{
  "num_key_value_heads": 8,
  "intermediate_size": 1024,
  "rope_fraction": 1.0,
  "bias": "none",
  "parallel_block": false,
  "init_std_qkv": 0.023,
  "init_std_down": 0.0,
  "weight_decay": 0.18,
  "max_grad_norm": 1.0,
  "decay_fraction": 0.56,
  "final_lr_fraction": 0.0,
  "max_steps": 4294
}
Each number is 128 + 32 x the weight over its row's rms, rounded and kept within 0 to 255. Layers, rows and columns count from 0. The size above them is the row's rms in percent of the matrix's.

# layer 5 MLP gate, 1024x512, rms 0.0778, rows 638-704, columns 0-31
size [ 88  98 100 106 101  97  96 109  92 102 102  95 103  99  85  86  95 100 104  95  91  98 107 102  98 100  86 100  97 107 104 111  88  92 105 105 107 106  94 101 104 108 103  99 107 100  90  97 113 102 121  99  93  90  80 104  98 102 106  97 113 111  97  92 105  95  93]
[[152 124 138 123 156 127 158  67 112 195 146 102  96 176 144 144  86 135 115 170 167 143 147 136 128 194 125 100  72 161 154 164]
 [139 111  96 168 131  81 169 127 126  96 129 100 137 169  51 133 147 113 183 126 190 127 128 166 164 119 158  99  90 175  92 128]
 [126 157 137 111 182 151 114 127 134 117  76 141 107 112 144 128 160  67 147 140 126 155 128 116 150 149 149 124 100  91  91 155]
 [ 94 169 122 127 121 142 163 165 145 111  78 137  86 111 138 106 150 152 178 183 144 162 126 177 126 106  90  67  88 119 131  97]
 [111 145 146  80 118 114 147  99 113 104 134 111 107 123 163 123 110 106 154 111 148 138 202 143 137 109 116 117 123  81 143 144]
 [154 146 132 188 144 132 145  97  80 102 124 125 122 124 113  71 129 140 182 144  77 161 151 164 135  78 110 171 135 109  60 131]
 [166  85 135 140 101  88 167 140 120 123 119 139 129 163  79 188 119 143 113 185 130 128 167 123 120 118 122 184  95 125 128  88]
 [150 133 180  74 117 126 121 162 133 157 199 113 150 126 118 202  35 128  99 127 148 129 132 165  90  81 127 126 144 142  61 116]
 [140 185 118 178 112 156 111 140 108 103 125 116 174 140 119 146 180  93 130 118 120  95 156 106 162 187 131 127 184 113 139 110]
 [158 133  92 115 156 106 143 112 121  69 122 132 194  99  96 123 108 105  96 133 169 129 116  77 129  93 111 152 108 152 148 102]
 [112 145 141 102 142 145 209 147  81 148 147  93 104 120 148 128 199 131 123 109  97 147 123 136 125 150 131 101 157 102  75 147]
 [ 94 118 119 124 135 130 164 135 144 227 113  87 119 136 130 119 133  97 190 115 179 146  84  95 166 163 135 135 134 160 169 105]
 [106 167 105 192 131 148 162 148 156  90 106  81  70 110 131 128 135 168 154 137 156 165 122 141 146 121 150  95 131 179 121 121]
 [ 96 129 104 167  83  51 146 165 131 142  78 155 148  83 145 137 154 113  96 175  44 168  99 132 133 146 133 163 107 126 115 123]
 [141  80 113  90 121 148 105  88 161 126  99 157 122 147 158 193 117 146 144 191 105  63 175  94 181 192 156  84 129 160 140 156]
 [200 135 128 145 111 119 152 159 125  76 119 142  82 117 116 134 132 160 129 152 110 129 111 169  74 194 133 153 151 161  95 119]
 [121 171  87 172 124 167 128 132 164 130 181 114 170 179 124 114 144  95 133 135 139  87 169 132 154 123 140 136 154 103  93 137]
 [ 98 102  72 155  85 152 125  95 120 165  81  99 132 130 121 143  88  94 112 162 129  97 132  88 152 205 181 122  87 152 114  78]
 [116 185 126 159 233 129 115 133  90  89 158 166 144 174 146 136 173 133  94 130 189 155 194 134 142  88 114 125  95  99  87 119]
 [ 98  99 192 160 148 136  90 106 100 130 144 169 189  66 164  88 172 116 157 120 127 108 158 169 127 142 107 134  97 118 119  43]
 [133  89 122 187 110 149 199 142 121  68 147 132 160 147 100 169  49 105 133 104 127  98 123 102 154 123 154 106 114 151 138 118]
 [ 50 134  97 139 146 126 130 179 117 150 191 121 160 138 110  77 108 152 194 166 179  84 156 153  98 138  92 152 124 101 136 126]
 [107 153  86  69  66 163  59 142 126 141 138 142  59 137  64 142 150  78 126  65 155 131 142 150 187 140  99 119 148 128  84 128]
 [141 122  88 160  97 136 143 134  61  97  94  80  85 128 144 153  77 152  96 144  99 140 137 155 137  82 124 125 108 171 129 161]
 [ 98 194 156 177 152 138  98 190 183 121 118 111 149 137  72  98 143 151 110  71 132 113 120 117  90 146 131 139  96  78 128 135]
 [137 114  96 118 124 108 127 141 106 140 115  94 123 143  62 194 126 178 136 171 119  80 137 117 111 158 174 208  94 151 190  89]
 [135 137  82 157 117 146  86 131  42 136 159 199  94 114 146 114 114 129 109 141 150 139 138 113 156 101  51 103 114 197 158 183]
 [145 205 145 138 148 168 129 150 138 144  79 144  63 163 127 166 153 126 164 119 120  89 125  44 152  63 132 125 139 126 160 147]
 [139 150  51  91 129 128  84 174  85  92 163 111  97 150 114 117 146 129 103 165 127 196 145 126  88  85 158 130 147 126 132  94]
 [120 102 161 102 158  80 121  97 132 140 153 166 101  91 109 147 148 105 212 165 118 122  61  68  96 103 151  97 100 102  86  92]
 [121 112 103 116 125  77  81 150 120 145  82  56 105 146 140 125  65 109 135 106 135  99 122  93 119 122 137 122  72 166  99 161]
 [117 119 158 102 154 165 142 148 116 131  70 132 174 153 131 166  29 124 156 104 141 152 124 154  59 129 110 107 115 143 148  44]
 [135 161 101 148 152  83 128 131 130 154 131 117 115 139 100  81  80 127 144 135 114 125 145  92 172 154  84  89 134 110 122 207]
 [115 127  76 106 137  89 157 115  96 153  80  77 157 163  92  73 125 190 160 108 152 121 101 180 151 109 130 128 102 117 134 148]
 [ 65  86 143 115 173 140 160 117  87 122 154 117  89  86 127  74  96 129 125  89 122 121  85 110 134 144 167 101 147 120 109 130]
 [ 94 177 139 114 119 137 169  83 176 124 118  69 112 155 114 119 172 166 136 104 151 145 103 137 190 171 139 137 161 168 180  51]
 [136  56 133 126 144 118 109 117 170 138 132 171 130 111 149 101 138 128 127 102  63  95 100 167 155 156  59 194 136 111 193 144]
 [182  95 132 105  82 187 106 116 159 104 102 142 151 155 150 145 138 204 169 137 202 126 182 119 137 175  88 156 115 177 125 151]
 [ 71  70  90 119 102 161 101 125 157  38 142 129 108 113 136 132 137 157 122  82 162 148 182 141 124 135 107 141 107 158 109 114]
 [130 133 128 144 137  82 129 140 148 133 102 145 131 150  78 153 113 166 150 128  90  91 201 135 139 153 166 136 101  40 124 112]
 [120 121  83  99 108 108 117 135 122  60 109 149 152 156  82 158 126  96 237 142 112 148 123 152 110 101  39 204 158  87 135 123]
 [125 125 133 114 130 161 110 185 153 105 154  97 175 105 117 185 105  81 119 152 153 167 151 121 132 103 143 175 119 124 152 121]
 [143 172 170 151 179 149  87 140 162 177  85 101 201 129 129 140 153 128 129  99  83  53 114 169  50 141 167  96 146 191  83  88]
 [127 167 158 100  70 126 172 169 106 135 136 143  96 117 158 140 109  98 116 123 175 127 116 139 153 145  82 156  77 119 121 118]
 [157 130  81 161 131 108  95 147 194 118 103  71 130 143 133  90 105 154  97 175 124 138 157 120 135 132 119 160 139 125 132 113]
 [134  86 156 102 122 147 108 202 123 162 178 138  62 135  77 183 112 133 101 137  88 136 139 202 120 103 145 143 169 175 121 147]
 [110  95 128 127 175  86 111  78 142 144  87 150  81 101 115 155 147  69 126 108 123 106 122 152  73 116 140  38 116 134  44 127]
 [ 93 139 133  85 137 162 106 139 116  48 163  68 160 103 143 130 115 109 127 104 113 170  89 164 140 112 122 104 107 112  96  73]
 [190 157 167 153 189 150 142 144 104 239 222 133 176 185 117 126 198 132 118 153 109  94  98 181 149 100 164 110 165 167  87 170]
 [132 120 136  88  97 139 168 145 136 183 125 119 114 137 115 112 117 166 139 120 114 184 139 107 125 109 140 206 172 138 167 166]
 [117 146 119 104  65 122  80  92  96  70 109 152 118  97 121 108 150  92 175 117  74 178 132 228 168 113 139 118 183  62  76 126]
 [206 154 119 122 179 111 116 122 105 109 100  79 162 143 148 103 114 107 131 175 147 131 156  97 144  99 159 126 134 178 139  97]
 [171 103 115 119  56 159 153 153  50 153 171 124 111 125 142  60 146  76  95  50 160 117 171 102  94 147 173  54 115 147  88 118]
 [ 90 162 134 106 195 123 110 120 128 143 124 153 135 183 135 117  84 146 110 142 160 125  78  64 138 105 163  73 104 154 122 123]
 [121 154 141 136 112 153 142 120 156 113 155 141 130 169  72 163 144 179 157 117 114 161 105 118 110 156  91  92 148 112 141 132]
 [179 115 114 136 151 151 118  98 134 169 174 186 188 142 151  57 143 142 119 188 121 171 130  72 154 123 146  74  81 122 141 200]
 [139 142 136 182 125 143 141 150 122 130 136 171 183 129 109 110  85 112 168  91 166 103 157 187 142 107 185 118 133 167  85 187]
 [112 137 102  99 126 112 110 136  89 155  86 113 124 133 150 143 155 144 142 196 136 124 135 137 134 115 146 145 141 202 112 112]
 [134  96 110  88 169 104  76 115  94 162 155 130 171 132 139  86  87 114 154 156  69 152 162 194 123 172 137 110 107  93 124 176]
 [157 137  89 148 146 159 105 121 102 129 202 163 104 182 129 103 146 159 107 141 164 119  94 151 203  92 103 117 126 152  92 131]
 [109 112  88 123 153 182  88 136 164 140 139 109 170  69  63 145  79 159 151  93 146 113 138 165  93 179 163  90  63 159 141 163]
 [108 165 134 141  90 176 173 188 130 104 146 179 173 168 138 153 126 163  62 144 146 108 102 116 159 109 140 191 153 147 180 148]
 [ 40 130  88 167 156 152 125 173 121  62 187 134 162 111 111  87 157 138 134 160  86 113 127 194  70 113 158 114 163 160 164 174]
 [103 128 122 126 133 144 110 175 116 134  66 134 113 104 145 117 188  97 163 142 148  69 151  85 148 142 126 120 171 149 181 131]
 [151  95 133 123 200  73 132 105 149 132 156  76 151 150  74 158 158 154  91 108 146 151 161 102 100 148 105 107 220 152 155  97]
 [ 91 160 127 135 169 171 161 101 119  79 141 132 114 153 110 127 142 134  96 125 130 134 135 121  76 107 113 182 174  86 152  46]
 [111 102 151 116 154 154  79 104 127 104  87 112 157  94 150 156 125 134 161 121  67 123  56 135 122 157 135 152 159 120 122 151]]
# layer 5 MLP up, 1024x512, rms 0.0828, rows 638-704, columns 0-31
size [ 97  93 102 128 103 103 109 107  92  98 106 105  97  98  95  91  96  97 101  97 100  95 106 100  96 102  92 105  94 104 106 121  98  93 110 105 109  96  98 102  99 103  99 109  99  95  92 102 104 101 116  97  96 101  82 108 101 101  98  95 108 101 105  99 102 100  95]
[[114 109 184 135 107 134 170 135  89  98 154 133 161 134 176 139 165  63 151 111 128  98 164 142 162 175 112 184 100 105 107  88]
 [164  99  96  95 129 140 112 175 104 127 152 143 114  96 106 158 138 149 173 118 143 123 117 176 127 102 168 114 147 193 123 168]
 [175 153 151 148  83 114 164 165 123 159 138 153  96 179 148  91 177 137 155 118 136  96 112 151 142 100 138 157 147  90 132  75]
 [ 74 169 138  95 133 105 154 104  96 139 139 183 123  90  94 173 192 128 118 130 115 140 142 147 105 130 111 101 149  92 159 140]
 [146 139 116 114 159 137 130 115 148 136 171 145 151 137 167 139 135 120 145 190 170 141 117 111 170  81 141  68 161 143 134 107]
 [137  75 138 152 151 150  70 121 219 103 130 106 155 124 151  95 116 167 130 132 132 168 164 129 105 135 100 202 171 176 127 174]
 [ 98  99 164 100 105 169 178 131 160 154 167 113 103 125  87 171  99 117 132 147 108  79 120 142 133 128 102 131 177 173 110 157]
 [123  95 166 139 142 183 187 158 145  92 126 166 122 169  87 151  78 150 174 143 109 162 143 139  99 180 131 156 108 166 125 106]
 [145 113 142  78 157  88 105 117 115 121 123 153 122  88 170 130  83 144 108 113 110 128 120 149 113 125 124 125  85 130 185 168]
 [136  78 125 140 123 124 122 126 177 185 142 116 122  83 101 160 106 153 106 172  93  94 162  79 129 106 131 167 121 133 119 176]
 [126 112 168 139 150 132  95 111 128  82 112 142 107  85 150 139 134 118  78 171 149 184 157 109 192 133 189 173 129 148 140  29]
 [140 104 115 138 105  93  94 131 139 127 105 127  37 126 103 134 186  91 112 122 123  88 162 118 104  98 109 121 169 132 122 154]
 [211 140 169 190  82 141 124  72 157 143 107 137 140  82  26 126 149 123  97 146 123  99 150 119 100 134 199 152 122 138 186 127]
 [165  94 120 191 113 107 169  69 124 170  81 112 119 138 107 106 136  83 114 141  95  82 126 121 168 134 116 138 150 162  92 141]
 [106 100  97 111 173 129 137  93  66  80  61 130 132 105 196 120 138 103 126 130 136 179  34 145 101 149  96 166 134 113  93 138]
 [121 150 140 134 108 138 134 157  84  80  67 176 103  94 180 141 154 103 130 156  80 108 123  94 132 166 125 156 102 172 168 143]
 [ 24  85 184 111 129  73 160 139 119 173 138  64  78 144 143 192 140 126 130 110 122 132 170 139 201 114 147 113  61  92 160 160]
 [139  45 174 108 164 108  87 126 148 137 112 127 148 121  63 106 132 112 152 147 134 108 150 126  89 162 139  95  70  97  88  92]
 [124 182 172 153 147 143 148 111 174 124 153 111  66 125 175 119  86 134 106 145  88 108 159 152 114  94 139  99 218 111 141 115]
 [110 134 117 112  79 207 101 113 156 137 199 125  84  67 138  98 123 145 134 126  92 125 155 149  73 115 152 114  76  33 108 177]
 [160 102 167  75  96 113  84 170 140  57 135 126 163 123  96 113 144 108 157 181 136 153 139 116 147 195 150 124 169 138 152 132]
 [129  99  86 193  92 114  64 127 147 147 123 129 180 101 124  95  59 151 148 117 121 168 105  69 149 201 110 135 145 151 106 120]
 [123 185 113 167  93 120 114 123  91 156 113 124 142 186 131  96 108  74  80  62 158 121 157 177 163 189 153 193 158 109  75 129]
 [101 140 126 119 138 115 170 166 175 120 127 115  82 160  34 138 152 108  80 115 122 182 156 129 148 152 148 121 164 144 150 158]
 [109 102 151 163  64  70 128 141 108 133 125 106  91  56 130 152  94 103 119  85 143 218  98  85 134 136 105 123 138  98 171 118]
 [155 197 109 119 138 112 185 155 109 171 147  91  67 158 221 107 148  89 124 105 122 133 139 140 110 145 154 106 103 138 123  92]
 [180 106 185 107 183  86  92 117  91 159  88 152 113 116 106 143 110 177 130 187  84 112 100  97 161 123 127 138  92 135 139 149]
 [141 148 111 166 124 138 132 119 148 136  78 151 112 144  82 145 109 126 187 210 128 169 172  95 146 127 162 150 136 100 174 117]
 [132  70  83 134 176 133  92  79  83 145  97 177 118 133 117 128  98 161 123 115 131 137  84 114 163  85 104 188 147 154 138  97]
 [120 153 139  94 188 116 110 149 162 133 144 157 112 131 152 112 128 105 151 128 103 116 150 199 192 132 116 136 137 158 120 180]
 [105 148 144 126 114 152 131  71 141 146 115 116 109 158 138 180 128 125  92 139 135 129  92  71 133 127 118 125 173 156 129  68]
 [110 125 117  85 170 142  98 102 135 180 104 128 147 166 190 156  67 120 146 107  81  70 138 124  89 161 107 146 123  72 113  93]
 [137 135 156 115 124 171 129 147 129 137 130  75 113 124 144 222  92 160 195 179  93 145 148 157 120 129 101 173  87 179 109 137]
 [101 132 160 117 150 128  64 121  93 106 172 146 121  57 144 109 148  88 103 169 104 180 145 150 130 170 117 110  85 122  80 166]
 [151 157 142 142 149 169  80 136 181 156 150 114 122 138  99 121 121  99 134 148 150 129 147  89 143 103  97 140 143 131 125 131]
 [151 141 121  92 135 142 165  69 113 104 161 120  49 103 105 134 143 150  87 135 198 171 175 139 167 149 158  75 132 180 100 124]
 [115  68 118 120 149  65 110 142 126 179 127 202 172 141 174 111 119 165 139  79 142  65 127 137 191 125  84 121 198 110 109 146]
 [187  93  92 102  74 186 172 217 118  67 124 179 104 133 135 179  95 124 193  59 140 132 145 110 166 121  81 150 146 111 100 123]
 [130 134 125 129 136  94 170 120 115 177 104 126 184 138 137 111 137  94 145  81 111 103  81 108 122 152 127 119 142  78 150 131]
 [156 126 166 173 180  66 145 189 108 152  86 155 141 118 110 104 133 127  65 108 122 105 135 157 129 148 135 153 109 119  99 152]
 [138 139 113 124 118 145 163 126 117 151 156 170 181 144 173 120 145 162  87 100 134 194 123 110 162 143 145 166 142 107  79 183]
 [147 153 118 139 131  80  59  82 111 121 173 135  89 168 164  57 147  95  63 113 117 192 110 102 148 139  69 107 134  70 166  73]
 [155 143 116 148 180 151  76  91 166 128 141 141 146 114 124  92 121 125  86 134  71 108 116 113 217 188  47 131 105 127 131 118]
 [ 94 147 126 181 152  82 120 139 121  67 179 146 165 121 110 175  64 134 132  91 201 153 113 107 130 151 145 113 127  88  72 119]
 [114 104 128 173 100 138 106 158 134 152 172 123  98 158 132  77 148 167 125 148 119  91 111 142  62 103 155 157 138 153 123 149]
 [115 156  64 188 184  58 103 178 122 103 125 124 124 123 107 116  93 154 131 142 161 173 159 165  39 158 165  73 127 122 133  81]
 [125 130 107 141 115 113  90 131 137  89 131  81 158 112  69 171 174  92 159 161 140 134 162 185 102  83  77 145 122 167 142 153]
 [166  23 138  95 125 127 155 146 168 106 176 124 142 131 113 142 151  76 177 187 177 147 110  86 169 206 190 119  91 109 123 135]
 [113 160  97 139 129 142 144 145 152 171 129 131 107 133 227 135  98 155 123 117 120 139 123 129  81  75 144 123 187 105 132 149]
 [113 138 146 107 116 155 166 155 163 111 114 137 134  89 157  77 148 124 182 167 106  54 170 121 152 176 125 123 192 118 121 130]
 [ 75 162 156 120  86 167  40 104 129 105 114 153 122 150 110 207  99 149 179 156 103 144 150 123 106 114 167 160 129  55 139 176]
 [128 117 157 119 108 143 134 163 113 163 164 150 158 147 126 112 183 197 111 151  50 114 121 120 153 134 137 162 138  63 172 178]
 [ 90 133  95 138 120 134 159  97  72 105 124 113 149 139 162 145 135 107 150 116 178 161  84 122  81  68 154 114 152 132  86  95]
 [180 156 180 129 125 108 155 173 116  77 141 114  98 136 127 132 139 165 109  57 119 118  95 164 142 105 185 103 135 141 165  91]
 [104 150 172 165 100 142 116 100  55 172 149 110  76 119 107 174 145 159 144  95 148 101 163 104 106 123 111 111  86 158 162 135]
 [ 87 122 148  97 131 127 165 123 153 113 137 127 120 134  92 176  95 161 136  75 106 116  78  87  74  92 162  88 106  89  56 164]
 [ 91 119  70 155 153 154 189  93 106 123 112 100 107  96 160 113  93 171 121 125 172 112 151 112 147 152 179 138 165  40  69 194]
 [104 122 128 108 161 125 147 160 148 195 121 174 145 187  70  95 177  78 121 167 145 156 137 128 122 100 156 197  64  89 120 174]
 [122  76  65 146 131 164 128  87 171 181 138 213 170  89 147 139  94 174 102 116 151 113 164 131 123 134 151  75  73 145 176 121]
 [153 155  80  70 111 117  96 111 180 107 108 114 151 147 149 154 118 135 155  93 130  90 157 142 162 128 109 152  96 142 180 149]
 [145 146 112 101 115 115 140 165 161 153 125 130 116 113 146  79 168 144 171 104 151 150 156 158 140 127 153  81 100 104 168 158]
 [152 139  81   4 127 160 147  96 135 154 125 150 128 152 113 202 147  91 162 116  80 115 135 107 111 128 183 117 128 184 170 161]
 [104 149 104  97 126  87  97 123 144 121  79 109 132 110 183  64 100  97 134  86 143 172 177 135  98  79  97 182  67  82 113 148]
 [170  91 115 105  89 145 155 139 115 130  74 103  95 157 158 144 123  94 121 138  86 176  82 134  53  89 194 140  69 120 119  82]
 [155  85 139 113 124 115 186 137 110 148 122  87 128  58  90 179 109 195 116 123 158 143 181 123 130 153 116  69 115 138  89 147]
 [148 168 117  84 175 169 115  83 125 184 111  72 130 140 116 103 137 137 132 212 129 114 167 161 120 118 130  98 141 110 101 151]
 [114  71 181 123 149 120 128 155 124 156  84 170 168 147 101  53  92 185 105 134  89 141 124 111  99  96 122 134 118 163  94 163]]
# layer 5 MLP down (transposed), 1024x512, rms 0.0754, rows 638-703, columns 0-31
size [ 90  99 105  92 103  99 110 102 102  92 101 103 101 104  95  92 101  99 106 107  97  96 100 104  99 102  97 103  99 107 107 111 105  98 101 108 102 101 101 101 108 103 103 100 100  98  97  98  97 102  98 100  91  93  85  90 101 105 101  94 103 101  94  99  97  99]
[[105 127 126  68 171 112  97  85 135  98  99 128 135 147 114 103  93 181 142  97 163 149 142  60 127 173  76  73 110 107 128 151]
 [207  84  82 151 119 135 120 116 191 115  97 140 123  92 123 140  97  84 155 122 156 139 171  88 174  92 126 128  94 140 129 135]
 [119 149 153 159 104  99  42  90 127 100 128 155 186 131 100  86  95 139 136 107 113  59  75 158  51 200  96  68 173 154 151 115]
 [126 121 152 117 109 163 119  85 175 214 114 162 134 147 100 154 139 120 122 121 156 126 109 181  89 170  72 106 120 135 114 148]
 [139 132 108 101 168 101 143 131 121 107 150 152 160 148 147  78 171 152 119 152 103 142  95 119 164 136  65  75 106 131 134 128]
 [131  96 125 119 151 136 137 109  85 134 188  83 180 143 113  98 175 147 147 145 178 110 133 105  99 166 173  87 179  95 118 142]
 [142 112 118 144 107 121 164 147  94  76 163 148 170 102 119 149  93 101 185 157 101 104 128 139 156 119 185 164 148 118 123 146]
 [122 145 125 142  99  72 153 117 160 192 150 110  89 116 163 134 151 119 141 103 155 145 168 103  80 117  95 141 129 153 148  50]
 [ 94  70  83 112 127 156  87 106 160 129 119 109  91 105 125 123 140 181 125  54 103 105 110 136 113  67 102  63 143 194 136 170]
 [126 104 134 113  79 145  89 138 158 160 110 103 150 175 160 170 176 199 186 141 126  94 129 151  51 178 131 125 129 118 143 129]
 [160 148 125 110 107 180 127 111 137 156 100 146 125 146 190 130 128 160  84 121 138  67 153  72  89 125 139 117 151 129  85 127]
 [132 144 147 167 170  95  60 188 143 161 107 113  83  93 153 130 118 131 115 183 147 119 148 120 186 107 121 137 141 122 151 111]
 [122 184 133 145  71 134 174 106 159 128 144 120 119  91  64  79  95  56 148 101 141  78  91 136 126 131 108 108 133 109 103 141]
 [125 120 137 141 113  83 165  91  91 152 104  98 116  76 112 101 141 106 143 115 130 118 125  97 148  87 115  92 172 122 116 151]
 [ 67  84 164 153 109 129  99  91 115 147 147 129 150 149  83 147 130 122  70 140 143  80  85 122 150 137 152 170 134 112 117 107]
 [125 145 155 116 108  94 101 123  64 106 132 106 166 115 139 145 144 145 187 146  91 117 123 106 143 130 135 167 141 142 142 122]
 [160 149 180 130 160 121 111  80 157 111 136 142 166 125 182  67 131 152  92 118  98 138 169 121 178 142 130 150  85  76 118 142]
 [155 173 178 120 174 122  84 112 117 152  77 123 117 105 100 103 123 107 109 127 128 123 171   5 129 126 112  64 119 198 189 128]
 [159 127 138  88 138 138 120 189 170  72 159 112 119 161  98 123 124 130 149 165 119 145 138 120  97  68 144 103 179 111  95 118]
 [151 155 130  91 163 158 133 157 142  56 132  47 111 126  92 156 100 164 157 110 129 120 121 125 171  84 186 181 124 117 100 187]
 [161 110 143 131 101 144 140 126 160  64 144 168 154 111 120  76 138 130 142 190 129 108 123 183  58 113 185 151  81 118 110 126]
 [156  93 102 143 107 120 190 180 103 165 201 142 124 108 138  75  85  91 107 105 138 169 128 128 152  98 177 152 137 146 100 197]
 [100 138  81  92 215 139 133 133 106 111 113 136 115 144 169 107 117  98 158  77 171  87 153 145 110 112 147 137 144  81 133  85]
 [152 177 125 170  79 137 133 158  44 158 111 132 117 140  91 114 104 132 162 117 153 104  82 143 160 129 177 174 182 101 124 120]
 [200 162  97 137 118 137 145 144 150  83 182 127 109  95 145 119 138 189 152 127 114 181 131 127  92 138 147 134 125  93 132  84]
 [134 156 108 158 169 192 130  75 133 121  61 100 121 109 153 102 153 160 124 184 131  94 178 167  71 132 162 156  94 107  90  90]
 [114 106  94 188 144  78 103  72 211 161  88 136 129  91 106 162 108 122  98 125 136 132 120 113 128 117 155 115  87 154 130  81]
 [105 159 160 134  87 145 152  94 128 118 143 150 116 107  54 130 139 120  95 165 177 149 175 100  87 145 115 131 142 137 112  73]
 [138 180 146 119 133 118 129 139  76 179 163 138  81 135  83 155 108 127  88 151 107 120 118 123 164  69 157 157 136 164 130 204]
 [151 112 124 115 146 131 145 160 159 110 134 120 119 117 164 120 181 206 151 127 172 150 139 135 162  78 131  97 131 153 138 121]
 [107 141 134 175 101 175 176 178 110  90  62 118  95 122 162 134 152 127 141  82 154 115 159 146  68 126 133 158 166 113  58 139]
 [ 89 174 143 152 157 138 128 115 145  99 138 151 149 149 109 121 124 116 137 138  75 107 159 105  78 107 114 159 163 103 139 144]
 [109 150 121 147 125 136 134  89 151 114 149  89  93  57  87  89 116 169 157  86 119  88 149 131  80 122 151 137 124  63 132 107]
 [ 83 194 128 115 146 106  67 129 120 104 155 152 211  62 161  80 119 105 147 112  90 196 164 108 101 123 132 143 174 109  31  95]
 [155 173 119 120 131 198  56 132 141 155 197  88 142 118  72 125 135 128 173  88 115  95 152 164  89 161 169 114 150 126 104 147]
 [ 97 127 126 141 124 165 149  93 104 149 102 155 146 126  55 112  87 106 134 119 175 126 145 115 100 120 137  73 118 118 142 144]
 [ 88 197  94 106 144 132 168  75 122 175 139 121 123  82  93 179 136 133 124 191 119 123  88  80 118 132  92 104 159 132 148 154]
 [175 112 155 135 121 137 148 103 165 155 134 144 121 167 162  97 112 146 192  79 159 112 195  78 152 172  88 171 149 106 176 101]
 [126 132 159  88 147 120 134 114  84 130 139 152 127 111  78 105 140 123 170  83 123  90  95 171 119 116 119 111 118 100 128 100]
 [147 106 114 132 135 123  90 133 163 200 171  95 123 146 145 125  65 146 106 144 111 139 113  92 149 190  83 114 107 166 186 206]
 [120  89 109 134  70 123 132 159 133 169 153 154 126 112 138 105  95 140 104 134 198 177  83 128 151 103  78 137 110 138 123 144]
 [101 133  95 130 126  81 102  73 119 138 144 179 133 139 111  82 155 156 131 130 143 168  72  91 133  75 117 101 142 121 153 127]
 [123 118 122 127 160 142 129 130 133 133 130 123  58 116 193 181 140 101 163 128 103  96 108 104 131 202 110 138  74 157 109 141]
 [114 104 130 170 117 106  63  86 133 139  86 150  95  94 104 163  80 165 148 102  91 123 132 116  64 127 124 131 157 126 143 134]
 [120 100 118 164 193 135 131  98 138 170 169 118 134 106  96 113 175 113 100  96 172 132 102 173 134  84 154 169  88 163 128  64]
 [ 96 158 165 213 145 120 101  90  93  74 124 128 149 178 124 189  55 126 122 112 159 124  74 187  83 132 106  86  77 105 144 134]
 [105 155 134  97 115 155  90 202  97 124 104 122 130 126 130  95 111 122 144 169  99 152  79 145 138 148 163 157 175 173 157 119]
 [120 145 133  81  84 141 154 154 105 135 144 141 101 109  99 131 132 133 129 146  91 194  86 135 121  75 192 108 127 164 138 147]
 [129 126 182 141 105 117 179 105 126  93 134 118  91 113  91 112  85 108 122  73 151 162 138 160 133 175  72 136 124  93 153  55]
 [161 100 110 150 129 140 138 132 137 131 145 104 140 106 148 116 120  95 151 180 140  64 174 109 169 101 132 174 106 105  97  80]
 [173 157 123  81 104 106 135 133  95 120 130 104 132 153  76  78 154  58 103 114 110 107 167 132 178 141  77 122 154 126  99  79]
 [105 140 115 102 139 134 192 168  71 163 174 110 113 114 118 114 133 147 198  97 141  66 156 161 145 136 152 107 161 159 124 147]
 [130 120 124  86  87 111 160 148 128 135  94 184  83 127 151 165 133 119 123 141 102  87 148 157  76 149 140 112 103 156 104 124]
 [112 130 152 151 101 162 203  85 127 124 109 133 108 142 102  97  91 127 119 158 152 122  89  52 206 127 108  98 145 153 158 106]
 [121 130 136 111  98 133 156 139 215 160 155 101 136 131 110 194 130 102 146 133 211 136 112  95  48 127 155  93 156 113  97 158]
 [ 93 161 137 111  89 157  99 130  68  82 120  54 102 142 106 142 124 145 184 111  76 132 121 160 179 119 115  90 151 117 137 126]
 [116 115 114 142  75 180  85 123 138 109 102 138 139 164 176 105  59  68 127 104 139 154 175 154 196 105 123 166 133  99 118  85]
 [126 144 125 143 139 104 134 116 184 186 151 125 180 157 122 119 143  78 111 160 122 171 146 119 120 127 136  98 118 101 134 118]
 [147  92 143 177 131 119 122 113 144 141 166 188 164 125 125 135  67 161 117 140 162 118 143 185 136 124 112 167  72 153 160 182]
 [ 95 109 104 139 116  89 133 119  83 110 134 111 138 141  83  92 138 161  85  84 114  71 160  84 123 171 162 147  93 122 130 129]
 [152 113 100  97  88 135 143  88 140 158 105 125  96 133 121 164 103 147 111 138 171 143 184 134 161  98 102 168 140 130 159 101]
 [133 123 139  43 122 104 130 131 103 117 129  68 137 168 193 118 108 107 180 128 150 149 125  91  73  72 182  49 103 122 154 108]
 [154 100 148 112  28  96 116  76  94 124 128 158 130 120 125 148 145 153  52 153 133 111  97 144 132 158 155 119 175 144 156 135]
 [140  95 103 153  95 139 128 149  71 139 127 134 137 151 102 122 147 156 149 160 128 157 186  81  41 163 125 152 121 104 110 105]
 [105 163 125 119 153  94 120 171 113 113 202  75 148 109  64 139 140 156 129 170 170  80 188 119 117 130 147 173  98 115 163 158]
 [164 141 147 144 116 140 127  85 128 169 142 126 150 104  93 169 124 107 101 127 143 131 151 154 107 137  35 125 135 115  83 135]]